{"hidden_size": 128, "hidden_act": "swiglu", "rope_fraction": 1.0, "init": "normal", "doc_mask": true, "dataset": "wikipedia_en"}
Each number is 500 + 40 x the weight over the matrix's rms, rounded and kept within 0 to 999. Layers, rows and columns count from 0. Numbers have three digits each.

# layer 4 attention output, 128x128, rms 0.0748, rows 0-108, columns 0-127
526495499537493482526502469463552498534481480509534554532492527522493483537488540467540531550474468459496517532490530550540540486442532458531482478496545515469469545507420532511519517503502539500484529450501571465492465503478536547523515502509447468515463492516443442441538523506475439475455463485520459489570464512505506496443473470544512523493497478479495510495497451464466608547480
455470443510482497543466488463483543536484445509537504454458465486537527489498521475490541444528486446493551505437486517530508536505495516430577513460469507493523553520502515476479511475507501547513471468534534481503521525414413568517473533505599491523480504411518522505492504511460567601544463474515497502469469499520502526522508569469519416505558545533428481465530515516481503448518
533473519485492493534474520500486440530569529564510512502516488494534509571486448490480520461475485519453464459487520546556525522479442449520524470525433452424514485462589436511528424435522512547453533541525472514503463524476553480529459479498545486551530513457527487467553512490472473502504547511518572468519534483562496541544532426500456524512490550491499536491513517555463507526470
538508457403539490447495572504552514516466530554525523490498452496539471484549479512534525502446510619526479536517457475559514489480539468485498552464542565546482482447452481521481495498511427453544499532498487592457490522476488520492607511490551496507545496539616526507547523504552491537460480580508508477523419445504491485476502479492527509535517486541476528499476456545384496479539
509490461494500506503494480508480561492447509530465502514533526520529500465542410502503481498503597510542478463506555549437446511526546494434494576459583526532484577473517479491504555548467462464465516505405478482469522512482483474504536491495463428521462359493528487488486539560536536528453432469540507524480499505515495503482496519468567514468494487537507536495556510464516428600466
451500463444507495442532440536482523422422475531518482513482528466524524502572540508473497539517517494568496484518464539484541448554524429545519523412546490482518523476443493499492509513492508561448580487551481479503473483479549484528468430502598483499534524495477561485448515509581466462503567477495559564453486564498525510437480492481466533520467518478536499465537545502564482538479
466509517438475500482535476489543463516499514446543508506507514484478511519456522500552482472452501568500544521521463545453476463544547471462485479469531483563579503559581455502513513493459572445526509595530504523476525484543471447500455543491443508524585512502461485523528484514516467517433455549499488488487456546396481489502468537461482550492515555453474419513515431514513523462460
543524432461546430501479477520521526513491471469465502565525559519522527494596476499466479523485475559456509510536543524525522434495534453605493514494478551467555540574536539414488539473508530409469520574558458517475486523517497502496562433549483467481488469518482554457572576548578473563488580515458512486478501445536514486490458513504478470523446488463472471532588503496440510536484
498565508469429512563535560597504560543462487444406443484558461430474420517484565474510425477444496512488506493557532526429523483496536497510517557556526517565433538448657490542427481571387414518528545497537468437471533547478433594593421494515515541526534532463502421579475440506518486500442486496511497551432509506450442575505562454505511419554488428526465604464523546567472513596538
525527429612425453458603510547563491525491510437488541443454508491520490576402528556505569472544487419535463456548566502531441522532507521452490474507554467476457563466465448557515537522495531496535510535426531477396515539464499432532493545516416471421562503548500452520566474446495460589518542478566519502460515490506509489481469457521512565526561523468433513530497386489446487484478
513496485472508542520506503521512611471467443487512484416449455452485495468456514467535511507475502454492511484592445489532538513547529500492519495479523554536463518474441565504472412509492543523485496476540455458482461488578476488517531454512497446464481545530477476537477518520492449509505496435600470515459470467478567504499494485532622549524473490526532487555502488460571480491520
541492499497470436467564500443530540485491471458541433563481500487455458493485584454483516491502451582573518512599525467500528503498491499501511464477528494475489485480494529504556478524526507488508529474527489519488471500505485506477533510492510496440520496540493498514530551479525485451537441508494516454488555497559489534528542495479542469504440449534449525599472511531464510533486
548541448453553461547488533525419538519514549450460515402487541504528459549475486466538481515446454509554549508480430490579517556473476437501479563409529512527588523481538482533539498536467434478487525564574457500509460514505539459571496559571531540404461368456544413485508536457486487421534558446459593452492542442508466584565545462525532531481508362423484496552424511511534549557502
454529539542529585525488515498551504446489487421387418514443425523469516478467486514455511521463487498494464505485523447501567514484485550534511489525486507550527531528498544471550541511504465507497496488434456511570527494424453535472477478545536431568508471491581521547510529514440527472500440460452479463510531452538533573472494520501467506482509420530561519468521552535488518516508
533528502511518503507527518540472483507450564474513447505517545545550489491463435473471534465531484570429465494462520569528507550467535480449478505487549439491443492514503464481521523512524530515463474457511432466552493491465504537543548548547518525495484503432486573424476510487548475531497495538496518457497485491534490489512508503560505492488513520510432489444515482495510558505494
521471485461504507481546515533566430585468493491535537508497445448501555425573549535500479558498497564489498478504492442491497508436458561460436496500494572552539499502466470496547581527511453557509508488514466457507566527477522358460475428447495509487462457572510512462501499461435505456518536472511518452552566509428543462534445427481494475479455490477535472510491456483448491459563
516507515507442568508566519401512531533439517547517522520537446505524470487459470550569581421533533511521562538442494513514473537470550507487567574498492499450454486511458527545463501531490470557493533496438489496471530502533504427509466471520472491514528489502482511582496462464527511491466482469521458553461530526533528511498542468475503505516498480515500493505494550523552469399508
432502513514465466424501483458481477495484493455505542560471514506478478500477543498500493496500535575548515466568534459514495445492429489481548551438480509471568470493569503560487598467478548529484487441511427444462487566509477427507544481483457476437499500475438485519479497382523441462423495483517479473546499478471511569477501431517544526510497431413472512505427421554429511406455
495468397535423508475522516506505533503419508515512594426472453517534505533562434538449521494523436592534507476548511487475469547520496546453447456484575545545508507493483486519512487556475535562409543499509580551516530499509533501567516470513468517476522514527539505456471460496536435555514432588421551496503460538472484499479449474573462498544562483546425483484543493515518513520469
462490534515536536408487482577493607506484498460546522459492569484497512528506454478620442520457435507522610461532545486498487497435544523514504407492453544446515505519535537513521436556468589462482466495407490486429438446460470477517541512472509474492474426505462509582538513495465559485453447476520502464503511514508521542446474520465472550518473525491544499496564448461548483574424
550508541488473553569503450460521522549464484526534440528512463499536485473569446530542489505441461488496533487494489538469458414492546412474531494591545488494469490503405571468468456554475554529541597477506509433497506496498535513551547477530545456473521555488489493479442447470476452475448467573524497511498508404574539529464564486502506416526440506532530574481464534536578485453464
485543521512537489461512460526520528438542482524464440456481514472512525540513550447564517488520589507476546490502570552461545499575490574604484523417453545448541509496474484479475512517494425489457557481511405552522477537510524520494525509565483488477453473475626542482467563496469451479431491494462543523549499468540480510479462476519470417529481526470551487500521464460535483483541
427497474530436496454533455481513548477567486493497404518509539508548519544482505571422465525498501507504497476468479528452507544467491475523486491517597477492544465493440550486572527450446566543474502506540519464539498528438504474516512592500517499493403428484533453489465515489535492502446491506503455474519510501565457537497507478534506502499553521425472521546479455434512518499462
479508440537498455539509496568459440525497529488579434602463451560486519524521466478468486524494485447539504521520558457521467525482488483423453521489431516492485498495512478530425617520505419461511483526456506544496436512485510462481452541456542516533546496492482502489494486517547527385467543524502500494534554425496463522485529441527541496473510511468479556412483479530438520507502
482482493526436504508563484495562524536544462536460616472443493537541512531488481459530582443510555493430541518571514526550524477523394526440490505596529515560460523528564455502524471572484499519540487468413479455476536443461570475536487475479558572456481465470509477502544421523448521493491532489441517440503483484481577425587511482462568494507456452500515543499475518469533420433471
523509470522520570507528517544514519492480501486466545522516450548473512504468496543525510546517484491389488468559509452507505481459503532575536512508471493512534550512509486498503556504542419514580468474521453476526514506499517531546471523470467533534511502509522462523513452439501473421503546585504478440572480548510451515507514490514503513470509479547474537433474492525491550512522
545524468542530529495501495562535580523507554487476507451523434520481515539518498542495500439481478489466444550514502566570467497435527520542492457531527489547466491498487481510546540520532525530435578474435451493491537516532494520573520537555455515500479472520469387482430467473500527480469406471521475462531545473467505540479512525531511481467573482534453555591448502510519526476445
473479447526436491412473538441509508466496503494493508562522528529504518538462514449473545452500468593506504472594529484484488473542507495527479441518520488411562513507531535461575583507499544563469490505409486518457389492617596547569500419516453511477501456419488432569517474553520472433557435570444496444525452552448447577495533539437498461466447480531502478509522608540515426541517
541552521515515556579481525431525472499487519486505547497466465516505532474427525466523466513464477509446511418535496515459498498589463508527524477543474460487508519505493539445488461508445508499524443494486498508454454513552608521457552517515400567512434494446555515474507534570500404592471549505491534519501435531462444426494450543491551521549521518414476471460464555493451458428487
527506509499552490517432541552488487497503563523569504466523399491589504453478461473523504500504492470473554430512509545473451507523482546480492432397530486457561489473539455476473451460481521506491454475463489458448481505508487489468431536528520515531545479483469539453464528530537482469453542505487517456547482521527501506473475540586495508494543620522491520459495574459514464466457
535514603459450510505524496554542468463485442498544538495507476469554572457541488483504497532486489522458491481473420467451481509451550533501496446496513533540501582522529563494496399535553507537441516473585561510533448530511602559578520545519513506451506490476504492496494481522556498450427505447512574509479541470540453534422507457500518488488471467468400558474511501515528532557472
455484457490561472536514490500481547447607460491538483538490482542464521527496434546496522466516522476478468551454406450494517528514507546498427537501540476575551606520509447463483496510553499567460485542441548470427477486553543507515526560392419458470563471471499430505469430471471512591504490478485497479437503501527462494510482455600497546496569490494560523509473553513532485479485
508510488449443437474482462498481505451556469524486474461527554458527504477455541535445535492514487525544502557528462480499503459528487483576407451437511534455564540475509563448500435543480553513551416532510566546458488439475549469575538559507518568448400443519509543511511475460445569514408526434520520530500545446457494471517524489499623564551553532414509568471481487531449419497518
479480540501444500488505543487450534475487469419417558507463470523495482438517560470546530453505487538489532462567414467489522531434473470594517500432438520490517491541571467526469487533530539533533493482510526524497433479526499509534486584471445456499495396487484470524487502468506491480499435495533488481505473466460470500509523495510515529517536472487464514521445492536543476500466
450508450493437435490541466471478486516452426483495515469456519476546542508529546485455521437465492473503490577498462515469499450484459421497554494526570537477539448486515488506491545486498520519491482518458542536477546505454482532524511462479508497503488514568542503502542511532504518527550512501492541512427495539472499500559532527471513501442535499478494559483577506534451415510465
565561520481475553505485462539467526511445500538531459498558492522550515475468523493470502414469432464464426474535529445486482483526513578503453504498532471542459529480583553540418504498493559445425443499457549515577605535523450437500485459562495429506467502369462465540435483574423512566522435515412553480460567497484483498511459472465461470493536422544459482476538452584529514453488
535468494472498465406452428444504450531538456458473536527557519440519494457484570438574463480483495443481499585559543490499501441485470519547547512503406528537484494458468452444570462509517497517569578499514453503538501501431482474487490506529476486508446526543488481461461509499400488537545565431533532538566525501506554476504484509500522507501509520535519563481468498466511478486553
491515448496491504565584554516521587459451507510529480461513465499512450490557553471531489455459584548532495481534467473524531509446458562528538500491551490499496537460518467536521423521471503472566592549475456522401447471502543473497509502499454504548498502493618482477526486538507491614486517558579546498494441529542502499487467513510536523540504514507513510469519483479555472510542
504491460496494482575528443509495546481531500474562484519511536504494494528468506493538477530453460528485561477541488502494458524521530449523532566504526477485488540476500508509442465498513499520501499484496505526519482485471468500521453532486568525513532478503509510502533517450522518457524479478493487520498554432456565508494624546486518476467531490523494464443439508500489540513530
499456490455477453530468464502472486494510495483507473529546503423586521490544463513510456463528511594558510525468521528543426469516536456477525479573498525493483483555574472497516492480441573474457440484505512450513543520514503508485519504515444414545544505385560452485492452468538566465466453494544475485520509488577493443462513483454481498479495492505490415505524500459534511470468
504526474538474428456469502504463476471551546500502495505495530487528498594434485429588524502433513494551553483526503499492471472496467462485550532441429511444447403461522491530539599548496482488462524558541566574508504521507497546483476505478493495547499572573453539493465484504507496519489491510460399493475457518524457520496472547513495446526444546513569559431504450477507604530541
482470529482502472475509477486430506515514485538490433404460538469525480475532499555511493509500488455495480483472433491538500485485546557463532597479462451527529541395434482539479477504455520459543437535422496525500493532521510550532595442528528445550493476552521512444514483420411461487519492513488574495453462531506469515549458514489421475545451454498473486530505351529497478594453
554546509515512475482506493455511545543501471506520490485490445477511559534491504519525478563445465498489486493523492491478443496450546576515588521505510549464451500458470557454507488521480516575526515580490516531503489640552515507457502466563561456554504513526483437539525497478563470546496561553554520378399495527650411542561495487403451525509503507549501483520513472519535417497522
536494522502476522457539488560570433469494501498522544488555520516515606499475484506405531508466457461393492489492528488504472485457485537466444420543548555494532512608514559592484419470531505447505500521501552568516442485513510544568511501464431519515494455544499436530569486471475535489561530592429494490516494566457445520507520530473489458437472494496548525517512506524515495533591
527482519480534468503494493502525491489425490518503487475404446485465527399523548472481475524486585508468517463538502536516516509536485425564476527524538493519492497505457498509509490503494419502461432574530472598482505527520443480439552474465521470579499472503443527476509504511495521526537461518421412470470528429651451516508562448511468525476461478539505562507581543557498546514524
483516481462464497546561463482520484520441594463505499429425559530479434486501509531552500498516521541480540480523536580510460407535473551494544508482503531490503538485452504506518468515449469459506522503517494541495539452423519442516431557475506521526465533483551498549505482558543546445495523463461507477544524511432541479556478571511458513511480554513460440519510569485573498585562
495485496515548448523502517479514484523464522503486482507467506530524477502500509495489501507517485566482509476439507559480535510520489537585508485502485505518603502602524533510550474473489504510460517516443456431512523494505509463491504479488467491514444346462549483562507508525451566416548455499490551512596482532422551518473477459524483515460504507546572457434510527480585511456543
461461465580463482457531510493447475461538507481500445524540507524467495546496509472449484448487567456599463536453481438525497580495494508548505528490471506464497535553521464508519532527474536520563540464478466480472466539428551508492468508484520479503489482482457501514508501457442426470428500493560499511529512501496505480519498488525479469491441592456518547445433448496520510561486
464469494465464514442483490486469450481525495474465489510482576487427512514457502444581495436487525444536514491481478507540462460575558567458492482495491492541518500537571473452491565479487550472534485553503532597502465533458496500503527535461495489493532458519534521491540536515462495514470497491477563575441523470480465483451505464496483481498506523477525547458528525524500482506480
487471480493538515512495460471513490453501494503514532463447468560490562454474460520454436524494530502461521440545493466494514493447456497500499462506453481558544540469416504521529549467522538527488474525469492435475547545547461543509516461510524556483496530498497531527494487482514452523499438573527473484447435542470473519528549526507551523558450514451497515522504495551430425447390
577503439489519481502497476430473528475474509512471470514512515494522480469476500503506490474420479528528463462546539499530529492525504492515532460507532562502560435526504595436443488498469471469534582524457493536456477501506546500479499490544490420531517506504458491513493481487460506581473541446555496508439482562537469444489455491503455516509476544508501492493455509521586453495486
479521477508498457513518530493497568535558510444504518472493515515468486543444452503535437538519453481504555455436519483479482575520431526502475495527470500505489493548609513553526537566450537565447471573523521470477497496462554418456459512498512492560514534509452551545559441466528455456403492462513540528437492508480497512518500441535472517448612513460502513485478507580423465451534
543520494537452493521563438513464553515455475462543539469437584538482519486632520508478528542508526500527551545496486495458491495473493476540511485505490556449512485511460508503404500537490417410538592546479481503510473492533472505466423498501453499492463499504559476526472543585506490498535465532470477530548549537479529513534476541450529502439477583500504544479475487469523483537528
481572483570497461446507520479495481494503452501477504474495462420500485576507461492541513413513479551539504552579482490533535537523521534478520517555510540537554497448523455466558492556545437477569482434485458465471531521482493466612473465496447502428528532494480410503506520508544594477521541495558529438531510558589512508536488492494476489471446459522475547522477482407557552461537
524462436508519500555542570496486546522482472484494460383454523430479498487476544526493505480559451550528563457494481525474442519477478520459542495424543461583577475499520513490464505459540500453562570580497463543494483507556541429516518485503514468594501485477574440557483480553575510482548479552509452412521478514504482535515494474518560540536535581552459501483496445561566427478512
499514529469470509489469462520512407540447546487505525466515489455517538481538536488497538521532511514519469530513604414520488525456492485505545519561507515465470497528518543565545551510470541554481503478474510514475497501460484515498516499526448486488507497497516449527508508416499533480484489515575533504438517430608469558476515517491474511513504505525522482531434517462540506516530
492453501478490398538589423446491510487567484621497458564461484468561499441440562504518493530484514498524467517464473619486509493540468512552553536434604459553506482420363523504578526471449427466522460478518455439438548505498499470482495488523500518485469479580524513549551544493514494479478529477524457482472470506473573589500486482524545570473557493459571527464519491458429546567477
473528477536451497550495505461447506416553460555544591408483530457542560503433432525526533510559563417468495457521518477541538496497488491461527490466556431512463475439531456522443484489507502496441561572483396438506530536564410483466511511447404537457527645560491526520542502548589511526536519521420550516462518488398566474515470407533602532443538414584560531489486521525411515504526
417509504468536504573548505429496527476455503487520436461459540499484484507468513490495439463496469406494559517451515572465537457452485556431563504543553479544544493477550455525507523471483538436559460529483471487558460501505484480513514446534523469525429501486433479501489461584552562519481569450525603511448544508480518517541504497469495518515454465556506524517583524531557434540557
531514494551513488483574508567488505546484455466525462506520543421479453530462501580524514515490510510527552449507488466454462464488512559519501436510522501519544541533519517495557456527502492525512491471543506475489567469508475466456503503458501523496483499541546482534448506447491597536521454538522597512470553466530550478494463541485488500495504502481519441560448481458520511518440
470487517475528448492462448464519521491540479492508449526459456520501539551491559468551432550474499475487532540555513496509536462551509527576460535518519477535469462479447504487539508528497512506513488505444573530552503561504453452481433472429557517596546549514539482540480470474490491451508496525432490450508509563465488486483554523493457516539494454543487463543480460492471529515496
532437519453524493456515410556447425472515438492502492504529555415495540466437494551476506448528532470452545504469480510515522531587562438534460523526468495472541501534471550472548504460491514557531553455514474509520557483496518519509526565426485475443507528493495528455499420474461541534521471495495523501507483500537439463538502467548501494516450459539514548524478490463555518499533
504507506464536432563509544493555430468452558500496547459442476481428513522531459470470518389448462526564536492537441506531493528486558422466532552556452544482466415490542502527489565476586483502634582560446584503520507468447456411488603472493482488516545461561511430488543543498466519506461522502472488442545573521532461466491559458401513450442502411544504558426437443502441505431441
470488544542506424534478477462529433493524525443487454569510515455482526545527452414562469513469544515521453508462453518476505469535520538504553556423552494568479483449414407476544490526524456487494493567511468448486499504579512466466558508493470513447454534516557448504554455551486539491516449511514528512486503487513520456470475481395492545495474502568556457581597488450588463427491
424511486557501440561480502511505474514558459499507486355500511554539544517516474424517518507446430572501492597458540457474543554456469499579538569450430519504503462501536510427521521573503481549483486452450477519459498509522513471513448482487496533438429497485433492542474480532460518570537473495522522487532457556483505539526475496473511487527492443485548516533522574493488473508476
507473486516504489514582471534458519489459487491504462523430524464532497525466525471613476461467444544552494438477425515517534490548478528527420518521563529545483474532483445498509486547536477509478528513592571524507522464522491515496502489489495532519563523508477542468511530434508505511493500493505489498445506597397536433525438536523407525511517457487487415487470424502512572476482
544502548507563531521535449508474534405436499542570449463533467494444474511520597525495439614531569509532472441572538567528548529571508497533470486467559442411549480572518524478449508485457442468539406481569457476530555551523521554522439561459408526569466451528554463463483579523492454539576528453590425476488473567547515495515451486494482541461504512452516501497475499494472502577563
436535548443477513504522502371521466493490536514539529572462412538492463393424566535561530558520451533502571451532474418521526542541505536493483486514460489546519493511523525496611536483506527464464475441511504480504493526609482483436497518486513516585640550565504521450524487470411393393613525475415474458526544471523503485505490489548515519430503534518521577452477447460488561519470
459493500513534504492495430491453494477537471515537509441446522493543515500542514566516476526480591486501475526490474479563461494448447457485508430534483480529498518548511439522475506482470501483482490457399539490532500581488488485565555538592571465534551541469472501573515440489470427492385448574517467431513553465493481536462616474502523545551481490457505543436542431575468460519441
573522496434528465416515461503536450490444426493475539436503515391507543471528450502494570447605494477502442473552549488510529532478524497494434488548453477470488458554510514459521456507543557518514620605487480519484456484464485463483445494524556524536472495537475477497508460494510446450472554448514493484510540527488477490471426469526478483530521513472520493508525501536520467495485
429469518476551480542523480509517465480583516498514528479517499454522512526512535488535455441436432499449522491528414520481460492457514459522559458481508551521580526528586467510426445424598473481529545524472452500456407551541464463500505486507481515447516507440494505501497555578599518520551480506456436477550536494549505487520507449483600477477561558466503543497468565508445522421497
516572456526488536465582515460577490451504560518568448569533514482464457473494552501466493489489475522445510551483467453543474474520441548556509558510483539536380495509506433534452494533515601459472530457446400492495526540462548430461487498560577495477486572577481546503425476504494471533491478495474506556528547479515518454539499479500535548534476530496490488502520440451472466464469
474464496487487491465545467487499533561505485493476480475503396465537506427472548460469489500607523574534564463452550514492474551542433557500543503460476520519452485419403531532545507506486497545474479508480523519455470485523464462446439464503493490440576498532527519511483489503507558491462537494507484527404516538625507495558513475535471547523523544557509443548463573493536479467501
541534523417530522528517530483520454555487531521443530491533480504563468478465489479511503564467407475455518516520545500496520494494526461471544442547606474535472501493483537522588543459457522513529419494493489492503489555503520491542510509489467529511501525416533525496514494569502466521478529469500531533530532451506450417508536444543576444460496542485532581436569485552485508477488
476483590548459462496525546470469547589444437433522481474485427509550600536495525462504537528554584514505534454502461466544585511495468449467495588525531537447440442487446452488506473525504483506542491448396529495440542502365474446454492569457453426550455487425486499449494526533559493436564446539485454547589521483423472457480443528473526508494607574496488543436504466489477455530530
547511497508522581527418589540527468489537453466449454534521503469468510514498462490469474545526437522522456551508550486489522461452543466569503551525427473498516481501462463513516503536477455472487478546506422414544484564520465545492551431540491462437425514483530481489521550578465475465468508498466543419473501484530525522516469489473549514500533481467499473562544475466496412511457
483581462430511463561508426521490473518496484451513454535478514463567435411488506440441519536454549493559494445475458405457534529492491442456466543471545530455515452470460538482517573494489487555491525484440476463492566471482509522473485521510489558517464533458504562497491523508471455481451500529501503530554510527486516508492519486561524494520516533517512542445526524483496497485471
479507454573573461550528467502568573520467429439483576509583494480512463513532473530483535517539480516553482618491514475555438443514458549473535532526442609523497523558512475539465457511521506451447642484485468443448554533474501459602556418559501498413486476574506474490573564457436402525536457525543491523557501506468523499468489500456484453598497449498505523457611479498511618557478
489445508507491480500480481428464515495474469470527491473532485495505495485557458520510487523520503525517526530471479481527466477440576537553553507471524484500442565490483448406519454463519503531470464415491587463518458432540534485608589503504484453476517546520591491458535566447536508492535451522507512542452578397507552458448492515507521515465557554569486429499514514435557544553464
543487452540519501378562457476482436435518464475502501518459566512455501493536523544530483596545462489522461487487548531488448441479518526485514462508480520528524487507515485448482543448560549496559468511456462533412478517507539487461538478411470489503549446522575541550511596502505487454564550491517470517530514517524549508514524495539498494517453537525535519417446540495522509515471
491474553473507582550528507534483563569475506444505455566540456459499514513430460532431544563561422470438446451532437510518536497567551567473485588501547546487564500465494519445415483528418562507529467495400487446473527459524523501540515467453573452474444549493438524449533548531363436442551524510504476443578453584498450494533517476466510499535428467470508552500558538458440490577444
456467442444487490498484500520537472484529528516561571503484571529544498517490534496559488530488491520487565555513593492564470438490499505453484510451515477480479509506480450579550577535528598487523514545504457477541471507511469523402480562571459519518388508523408503503484460503423513582543481515481466466541513515505475470530429514555451507489578591547458507584526427466505499479476
448456507489444536485638495461515509430537477439471428515582532477453520519509489488471520479557492516478499484520472451402523506476456498516542506447518533475496526523465449513484517486526448464595489518470538532415496496496506542484372509544514489494428517478491425477475541531507481453562622492566447487530551557543415507574541567381515510478498533531464515514518602496441465531542
493472487533502455474545510504474552466493454468469515513471510491496443472442548554506428511467480477556580460528440486541522560445481452413487547454455514553535443470479497501491479462551486512487496462542384563481489537471431455513529450515546472486494521444406521483511548518510538520574526530488518476543500453594419463535516535599488484534463468525465525438531516527461589420584
479486505497491449509491543527528487505543473514496505558508522444427515463485473590446548506528501459479476501485446509520504518482502457468470502521468504532530506510562444459561438488495514522454565513485551420444496455523451506457473462539549493502531583545528470415537477508507444525484476460524472463481548457511492566504489568453515504495546575536420485489484551443483524552479
531474501506522509522522504439443579444514538459503488437501512466532502474471496459503492470455484389457550450464495522512494433462471514528554486496483461555457467444530476560519421527468520423498467518527501495552634580441469608495482561523439447483559503428478429418493515562482507452486536547488603617410589513480574550471457471463427485410617422478489550405503468515574474596477
517497555535522509577535495475518511446584529519510444567474525525510470530502516510513477527512442580455511565469530462515488475473508566454545506429514554539552486449491548519508524496576441483501412445589508394515566569549506471568432549499495469599462584488453425438540468543583477414532477541559431440464469541502440473497426442438534545465524552462501450515460440456470522357497
470495570502475483435524493424580539458549519519428589539528442527445499513509496571490521521486480491461572477510473543432491503507557502518490442536539506494557512518500568537512522470532593483482421554485515522498469539519476470471505508509513509493521489544525493470528477453498495459521489535444514507539494463527506522524491456529515520492512525545478471518458530536410481523513
432478530479493437549498501406545458522525469500554457482513572483483514586484570458426526536540486486461491528471495579486551544504497488522451489464500472536436528550489428418494488396459517466528551451577500519556522494491519554575496464472504460439477472475578493585525554505529428433466449507542483553527434518410516535462476502490454524531434437501534469533490511514502541506520
513549515571470493523509455516488468536504470448547505506471543503570482442498432528487524505535512464513419421485543519460419489464462480472551495456429471485451469550583484494477541482487580508514421475496491441506553460427459534494542494536496538538484487477576545524544559461458545511541511545557509468463448536569508513489557529566439559543505462533530455401495540452433523527497
479462468528472452504527475476562521494544484505478486438475524526537516516495481465420530497490518501494543563483512437575497535461575555436477486392556556536446450512433585550484438515479469451481536442463399488438431487514479501544560485504554500486498552495439501459508537523557509549471498520536451462501524439515480493482520499541476507492476513483503474512527520462531532569434
410480535490460530554466481428535429525547435529405476428516477471469474497510546470525530447499478523505518569470472498464519535445468531488512464459533522514512507495474431428507442553506484495583489487487543488482529453484451556494551490564505474476530568492539490478542546489457423515544512566454476509463486506541551514537535570481524497511507490478454482518521503587454480546496
489531481451523444517447455496516503420484494500491556496504496466506454516432495441438557452560543524517438517573495510558546506524506405532500566430510498435517558505496505545465462515522496557470454521480571530542483471506459538469484504491469487501525522563491497535546461484416533524544513539481551527433473501477497505533547563495469522475541468547483494566471546552479469530502
521469500453468531592499506487488528520599511499524455495558511440492517531434417498470477551459444512483519464387456546507438472522539521423529520524482520526495492420535453505490434519499449496570540554498456494485530491525470545470631527509467483430545494534569517475469524488488500483432475580536554553477439484541471481528546499521487439489456459547580620498443535431468513477490
501475463518452504480532449465503461478460509476518430458492496438533545452570529435525545501547483520448522451441497474520482506522494530517578424514524528538429492490517537476533486563439485471472516504486536517461508513520539534508443401481501480518552534481447471426546557495562451462512533485416505553491560506500517463456550496410493465463469443543468461511500514462486469513442
521417481516487450479515519529461468560475500490468483539461571499501515601505578519518489522501548537502525491388485440500460505544471540395448478532517566563590491540511409478524549505495455560466527497519476528467437468470471465512517445511590522516459479494450458510434485453471521484539501451468491508499527452457500528527540528462502472502460422503442435570495499459512558480494
514528457442472473508445522461504544517475458533515454504532513462476463464582469481575486517537482569550434549507520457479505522523469522463531486541480544563512476536548477506483463550517462495496462444524511452502502566464512511421525476430496504484518523536581533449460516489565478531467509561546525602435534471462521386554550570432583467447505496515515507449458548473466456461544
629494501524459499521490502578471513477512492416475534489478545512419532473424489521464454608570422526555453485529553488493503494543542498498488552471396487528452600428523497437530480508539467491529484401457427486448563551484460521521447499460441487508525550510468516550523456553525482487531528511546472499483449551545526477444544509512463519500446479498485514493487497475526508491576
455484463438525437549478491485534492486488489510469499488498470501518547507565471503461509420481534500427482511471503537543453463477522492528536438493429524533595460568528485482555408494524434437481436491510517544474494522446441460562588494512529557532525478480486489481534491533555528469513523543567444510481491449558535481456516513439510530607514506521547434532565447403499497574524
564515488489509573577416505497517478595485471563539492417526547489521508458530499544553476476454461526525486582494487435546506584453476503557508519447529463488443535483502527481476447485476541473592453514444497500557474487451531380504500430470563488520451500522495519517522443497503509539502502516535518434459492503477440449591516503499537578544444516515520450403568425494535517480497
542532508483525546516438477568540514497527494476461461530472476459519488537465468455562504597558538532456525432479527464432480499510460520581543379494516472488520503497445526503547509449483444447499474479515505439588436478576457466399535492497513499516506517462582509475522493446563503432499456533530505533544516513379480492554483523485561508488437523566580488588508455505463505459472
514546489457531438540482584481600539539473516542488536526454505547540484489538519539535495583486467479507508535478474484534496510503504489451496480446517550531578538487469577452531542522540465556554495556461534536499427458438528501474526488492572548587502456531510521489486542480492438463469529444511506450465467505552519460523550489498471524479470458474410499464448526579545566479480
430496479499459530536559402466536496473487485482589534469542520484501468419539482503508520538501543456481513447589533545532534496460455525503549405498503494493458510511536427541448431539460507503522503468517487478525525485466515572566555474449430527407416560509465516474554463489464466503551508495503464557472493490434455452553538460489548504499458462489545619454554514467490546537475
461475507546468405531516562538479483549499528540437492511527495455522487449515492532449496480580456549513420538484519486530460473549482540502512531497450512520558508480528478482512482567473442492441565439563508412531491486606510544554449513546498510501467604520427593512538418471523530530513481534495448485470431494496488543499478567515540472528468527512472560477478512498522529583564
506504522441481505528465543479526464548534507506528523456490440485557503461474595477503527522495526521462501546505516512577516440528484580464447539447549514543419462440465488472530503504490463516493539484490478477491531491522472439497416530542501568558546492458512501560451561588497464450493424552469451467545439570436525560493480528582468460571502515479504469503510536552501468462483
515470504507418458499563491527494500513523491567449456528550511485502518504462521490530505498549527578545532564521582549480521445510423437565529531486498387448478516444569524531573452529494505542524457475498521471566562500451522533528498449461565538526457538483584482512502465487482474457540465540546538455537520501518546479546545482495472450483454488559503497437528478461496511451537
497548459474477471468536500451529510551481533450472468511553604517513534509560535564508516471496487541526542516501547526555522553521526578515481510491556553503472449465502549459496586479467518488440542542536535507464465435481476475533559522528443480482520414563385537487502457511479525574500547462448487538497468523508507484466480464542471533532519486473585594528546468500463555536503
472520538581467454494529496478480489486563461539540469431500490531503489515536475483495525517517561519527567530465527530481494530480451472414517493510480442493504502478521427544522471556458575460418416473486492430551579491576525537474447467501485480546518536521425496488508485525417490501530532482511484500446486548487451564528510502493482528423455538469561504450584548477479475582462
487531541503470550482559540496553476558508473499533509492488392456537521481458516505544589469505500458437559481528468428405485498452558490540487469512490526485476510488512484458492512539443486543466430548508515500440454448418458491517470425535544516542552448498561530555551509511533549457517540502572454489505540467573512510457475434543556558551519540489591513520591504526455523580551